config.toml
d_model = 160
n_kv_head = 5
init = "uniform"
lr_head = 0.0285
Each number is 128 + 24 x the weight over the matrix's rms, rounded and kept within 0 to 255. Layers, rows and columns count from 0. Numbers have three digits each.

# up: layer 11 MLP up, 512x160, rms 0.0832, rows 47-116, columns 0-39
# down: layer 11 MLP down (transposed), 512x160, rms 0.0782, rows 47-116, columns 0-39
up47:122134084155109129112112090143098131120171096135119156137140146105092138144102100132104142100174132095107151159127101103
down47:123147097117102175115127134077140126126083132113100130144136120116119122141156184137111108145109149143126151088132135145
up48:127209145152117152133189116142152099143126114186121154092157106119140086132122119142131120154130084130108089178133168141
down48:141128107154099136086145114104147147134087089079131143103109094134117112097115147117133133117105141150086119121137094081
up49:139140128154113134150216104101103113118133120149083126133114159150145140120116108104147082075134089120140103164134177101
down49:058111111133156134164148120136099148123121109171166138135093143059134151130142135128113122166172123103134128123137135126
up50:143145095092132139115127102151167140132123119164121163130144114104110118164115127166109128133102155126154114144144167129
down50:133127122148073125131138172148087174143137115152140094106130141104110124116107110121147114157133137137146128077129099167
up51:142124125124105187122124072128130139097170099109125116096134101095082082155102119132118134078168088111091136138135123109
down51:129088091144131146127149132135084139135123108101109155101127119110105130107158121100120121136145155131139116094140136132
up52:139132177131105162100134124061112139144144135161133140125129098125172187113124133113137114134140146118132072159121128131
down52:093093133116132156133137154111149120112112186116133123144119145155087119077154119172128131140131153069107098116160107133
up53:135109125084111165102136088164130142106104101145139147127147112143123146126099131111122110122160136098129120156126116167
down53:093137075120154100150145135101110127186108155134101106109134111138116105097145137115110143143146171113135093164110104129
up54:107116153108096195129141115093103132135172142133129149166107136104099102130144118128140124116122144157109159159197162117
down54:172164116130121151110144150107120090113138165169137120121124140167108113140128117160124125139149144118115172143147115133
up55:131168114143097120097122109127157111115164129153155146139071113091148147136114164110124083087097141128099087161121152151
down55:157155175120154123162157140089133111131147135162163156100120113116127147112160130125117137110146058156130120103127125130
up56:077167100150123088119161115128128155180107125103103162107101111093078103134109187183130076130112171141074098132155158114
down56:146151099163124141122116137094149106155118151141125076106127138152114090151096136141136172151108133146127145114132070139
up57:135131108121094169140128114128154098113141124141121129121119092165131105121122153134130120127133097117112122145138112162
down57:117124121123167092116161141136107109159118139123144134136145144113117174147119127119130114143128133099101133124104148083
up58:138195189090171142121137118107126133124154145135103155145140112152122144088082102120103074104139117168110098155123141090
down58:115150128123125144110144147171135149096130162106142124109136152194097107146147146164119119138145164140121128124154074141
up59:136108126105133166092114111143109113156126136103165136148134121154126119090122169123134139140123112133136118117121159127
down59:140172137110098154125117110121109142112149176162101163137129131108149132107161142113110106086130117139124147151161107160
up60:146125116119127156125134097105116113088165091150101153176131152154119144140135091126182114132142094110071086149152149127
down60:111129106126146142157191156172154142143153110125195153118138159146146113093130151097112095126148152149132133088144121142
up61:106128115139122118147186110126139103128116116121114131141119123157132086120161157131129131119136093109155126152170156119
down61:096149131140128144073101133143120158121138112162159136159160109113132131165103087135155113132134145110101143148105094066
up62:125144094093151161147125116104086115158164163147139167131123103155082104106084113154094063114107172118103100141154209124
down62:133126116073144130100112146126036107106095176172127078154132138148199112161125100116128153117159126163187060139105136065
up63:092119140133124144098136141162121118152117112093138140120091114114141136149137106135108101093112130170129137142091108132
down63:148142113140110152129139152095136126117144131147093135126145116106114123121127143136137148144117148106106145140135142118
up64:121148128135144125096142137079109150135143157126105115113063124131099130125143145125120076088121123151091129163147130118
down64:126117095095116133171146139132110120147133134108129112161154126147128123144136163113103127122092125136121124124108133133
up65:146148156101150118119138075108149125105113116138094183118115128115134154120136123075130094139121157169114101163156129127
down65:070120098138121119108121116110142120135176087120148135089135093108163128087124138106118122143133135088193126078118122138
up66:129134089153148188124131090128113129148137091152129176105122129085132117107116147139157088075164113140082125182160104106
down66:104097168109128115151119137177124111106157130034180132131063142113115119120117094099115081128133124135091095157118107141
up67:124135114151137132138102117109157103117112122152099152119104157118129129122096177126142121154145166158148111175099114148
down67:105101170102106134132125132135144129143122090081151202153133137145136130139158156102128114174144093114111119132126168093
up68:120113147152153113107147098117111141126122135121130127164160135117089101104137122152161119097131160157129101182118117131
down68:145114144141123164202152144122120102124166129127095174081152142105128161152131132115141116110104082103153100115131175130
up69:107129112126123106129142108080132130129141117150113144118149114130186137144172131151140110111141152125136121181127111127
down69:117159104127129110130157140134158118141132127120159137098130108116113142105113139144133122111126127136109129147156128115
up70:151148126141099127117124096106133132161094087154090146067142156106172162100078101147111140128077212136097095139113110150
down70:074124154113120129113136128098138177130169120165115104129113086114093156116098102087115108106182092134125170168143136099
up71:126117182114108133106120103097148124124110141135160129135147135145155092078134101155100103161145120135121061141136155131
down71:068160127156125145120159109104127105152150126146123143061119134134129138130133134145103098113133117148125117130142144117
up72:143143153125106159149194117120125110063173159171148107133144164161112117094102119140154089102138166087121097128127092144
down72:122121133094112141149119174140148136188142132108125116162076134117145116148062144114102157117144128167143115141106116153
up73:133098127126141161089121112120141114121143134117116172112150163122077162105123132149154134138139164142097125143108157132
down73:165089164109102111182110171136113132139131125133117078059110110137121075144119113140107124113093099144142087140120129143
up74:133129108155174125127111129154141113128139099104110136149125123131126159174108152133096146120115121155108114112117168135
down74:122104122117093123124144121106150131105099138137118138108132126108122124104101126117098099136120147105136114159159119143
up75:125150144110098188106119113081130124141133113131144162164151103145146133140104127111130085125106100091123137169136121129
down75:122140156179126098143169103155130132157131136168122146090129144115109133152143128135145124143151114141154121140127116138
up76:112169121165158113153126126132136059144163106096074131094117097125149100087151144092095095107105085116144089149119131141
down76:171142103139125150158158125125150112148129079151120163102120115155141123125107101156122107155157181148098142144097122131
up77:123125117098115189169132116055140154085142123103116158110129139140153108115085117125122119105121141132112170137137153127
down77:090075175154107130127149110096131114124112139174096101105148142140139129105092141122128147100113129141095071130129120157
up78:125162138142147120129183116154094136108127123180157165155110133123114107135081096133111085125120138154090123164145138139
down78:131170153137146068123140089148120133129131132135166110068124152135104128088089103122120115150089135093170134171123154146
up79:164123139152077172143138093126113094083139165137100142123114137161135132093120143146152109105188107119099108143134111136
down79:132144123119156137137128184135078096119132138118132113113112085126171151164113128121113145106104106121111114109110114139
up80:154151126136119143106144091117117090158119109155110144126121131081136094175103129187170120066152182158129116168121143110
down80:161140102104139173165071097119148109101092123109116091133133098169108124122099125126146159091096125145130118167120132143
up81:111145111119145133134148133118129119135123128112111130121114139108108110133131120160164094138085118090132105191112149118
down81:127146091163127134104137161150107132171104158110138108098142097123116154105129142154127128114151151154138157097128122139
up82:121128150129132151127146069123118130090088163124137162111143093102072107128115140127130116159090143132129121174107154128
down82:119120095115120151153118134098120109134139107096154121081134111092143148156136144143154126114119129108158155135102095111
up83:103118108097115157086127105095123140100104120197120145119132144122134130109141132081123119153111148152096129147141133106
down83:120125092155120125083156147138151162160118120113125123108146160110073155128082113135115106097180147114163100143127120121
up84:169186173130151106111128108079160147153145103115073167068148126126131085116141108143115089093078121146083091151149130133
down84:112069101139114124145182153123150105169162092131090123138118187098107179132116101136151123117138118114120136138141170110
up85:130106101140081100126136095133146067141137115125095139121134129150121124117149130079093125116105123134136128151112151144
down85:149146117149162142130143130083113125072127142098131141118114130122153122105115078111132133110146134093135146129144143079
up86:108158119146147137159149110137145088136124133138109143135128161144125110140127106110146067130118126141125137171140148115
down86:088138121135132161095169147137137137125153121183133117117125115126145148135095153159122169116133140116148109114156106103
up87:067124099061083177108179105093137144125156096142141175140122127141113108093130150111112113158102098115138106171149129107
down87:107108130138082121135185169098147103123110116133120128106143115113111120176189128096083162181124118124156138174156143091
up88:155152120133161168120122117110131156188142101144081137104079196104121157138115172099145114096083162164094104189114166115
down88:120173097105110131145151120151097098079139142155128108093134165194135145105188151093118106088147128113101109125183109131
up89:143108088135117172108119082125157171109133139141119148123105127106083159122124107131135089119156097145101100138084143110
down89:078134086123114158123074122087142165119121143133090113127145131105150107157114104160114119101114152133136162147162083156
up90:090135112142112140143144113118120115130118115179153147109124121138118126155121134151137135127172156108143124180146139145
down90:125152124144120111149101157160128131091096170076097122114122158121111149096090144120083127102162115113107103110089140141
up91:104100168121140187146176133188138121097121141125106152119104171133143082114157162104100074171125111122130140162152131147
down91:114081098130124118124144111117087108156144079196104130097103115120145122127163093171108103071112087099123102136143142113
up92:145123142142128160112165107144145133108082133105149144166084107109131130115062163135146126095092124132103071178148145138
down92:142145155192079099151157139105189155092151170134113131101139095111176122141133082108090100068195181138054160081136118116
up93:131157114153140139150138118145154086100132124181147143110054161168144084185115107107135101134145075127135130157163135090
down93:096146157116147102105089133142109134123136082135142098078134112133133176118139155143120126095120155141096136106146103174
up94:113140128144137106135200092109165080113156113191154130076151067149102093155165136119159098156142076126088088176143124090
down94:127193106163106107150128134107157175122162155209178108120119084145115115110129127114128102139092114073159179163104096110
up95:175104125108094109141152077087110137144165127140133184095132153137098091111073097073142079093135094136175098128113168088
down95:069137082152131127133087143097168138128146180132126104135116149120137121151114139109136160132139144098146096095146150144
up96:135120150137118123132159118108142146091146122181138170180136078133091087146090125099151110133162103098086080138124137104
down96:142137170106131158170135109105104096163122160111104112121113111123111097094104115120129119123120153098132152166163085132
up97:145145122143150155100149081137142140121120143112163150169124103132141095115126119096100135136135105127097089163118118120
down97:125133143137116111139126133129141128124136099173141121139098107145103084146126125126126074161139105136121103162112186119
up98:143160121116138173099178131079131094165151095093185132129149141097138149118141160102122104116105104145053126193129164126
down98:148128121107111143123121169154127118116091127118172047140140090141149106140133079177143108123145158096115084114101181156
up99:144105111141145197169126104167109098125126134181113136138096090127091096102162118113145096112115111108113096179097132143
down99:146118084038129148133072110140150132110100137111140136114116112088134073114136096090179086141113131108114185146121125132
up100:141103112148129123111153112123125127107096133194153144112112108105079128130105106087114101134134151098120120146060159121
down100:170137118123147127121106128139094163139128114135114108114152064127135122152100135182085138148118113131130112161151102098
up101:095134132101145168134161113119122137130141158123154125137117156141133131092110106149122109111124139119159134198150100101
down101:101091096136160100153131111148131130165157088093097113119153110083115113161105168151118125144110125126122079058127179167
up102:127122154183166142126111086130116143147128113094112134113132132114066129093079153089104130105130153128093122133106122147
down102:142135131136115159138151106169129128134129127103073127152107127121130159162137133108084072113127129163130110149126188191
up103:109138155123121103112165135123134111138132128139114153106154119107113157150137130109135070125130113152106113131100166169
down103:103123101141119145132142152119150179094158091109148127088169141145132150099120146148080127129142161093133160103129131143
up104:127124131083105115067158108122088109152136117137085184126098160156166155130122159091155129101095147124082135160149156115
down104:135164161103093110128121149102069126117152106134130130122152169107165149083137143126143083153135142138093152164118106138
up105:132158124123123134172124110087162096143128102162101155125134119129115111130120093117154121102169092123095095164122109121
down105:077165113140139128126123166136124117147129149115140112108130127102107134153127148124106105132152171112196127126112112121
up106:132124111139118150124152100151163103148154116124101154102146167172122096106137118107136103140136127115138089130126135154
down106:114152106128148128131106155121111157091139122127127123120095145158117181119112141127137105126165127139101180132132100097
up107:138116149132111147142162125099130089099179117176100135158103158095123106114163071134130102126177136094112134153117162119
down107:131150106099148119138136101098155168097135128114110119133144134068112186141129154130139111118139127093143160143116088108
up108:101146091129127100116127124053140108096153104150101140133109108155142095137144110140140121116160133120105136170172110125
down108:126130134157121113102114109143093117187120129144142108146131134118145115178113085112109088129127137149143116130089148121
up109:171099162125109149108174113145105110176149132130118146129136171157157130138117118096103106139133114096154123147131127108
down109:100143097168134108139111134125125142111132091127172092144132114110095115122150111118143134114142118149140113076072118088
up110:140098139111124124144150122163167146171151155117146172124100105121124173117109144088109136153149182172138140148094129133
down110:135099141142086104175103111133100146126140113158108126092111130146126096146141130130156097154130163127124181098127128129
up111:139144138132140130094157099115139137114127141122111216142128144107137165160122149152149084143114119127082091141122153106
down111:130069141129115082105145173116139158078147141110084130138143130150116125135169123135152123154099116142133127097105107138
up112:117118124143147152129111113131127096121144111143165171111134092085068141161094125151118091114132187109103147139138153162
down112:098111142124109128113136117134151103142132120171168152167158146085127142130107116173131135140168158094163158100131135114
up113:131142105092145142138137098132144126164137138185118140122127164125107111145101167130151140148123097106122084149134156113
down113:086139162145150128092160113118090168101138189146127142146150152106111156114138105075135139146090121100135108175152130145
up114:148136081113133137162152071132131090075150084121131145147128134108129123115114099122137128081145144121119070135141153078
down114:157046101183161103106145110175138070101082130058127138111149133150119140105134136118162170081129112124138095091118120141
up115:131134119130141115082135107122136151123129133151140180153120160144136091156124123122139103115120151130141098145111110111
down115:130121110150105106167121130117119148112141111104152110108135146118091140101134141122125120124125143119123130132143122093
up116:100101152121079160148168121102121138130186149159100132129129127075124148119131154121163106097149166102074150146095121107
down116:146127133117169124143098114137154129123123109152183132095131121151180132111131173162179137161130090060117134146131165159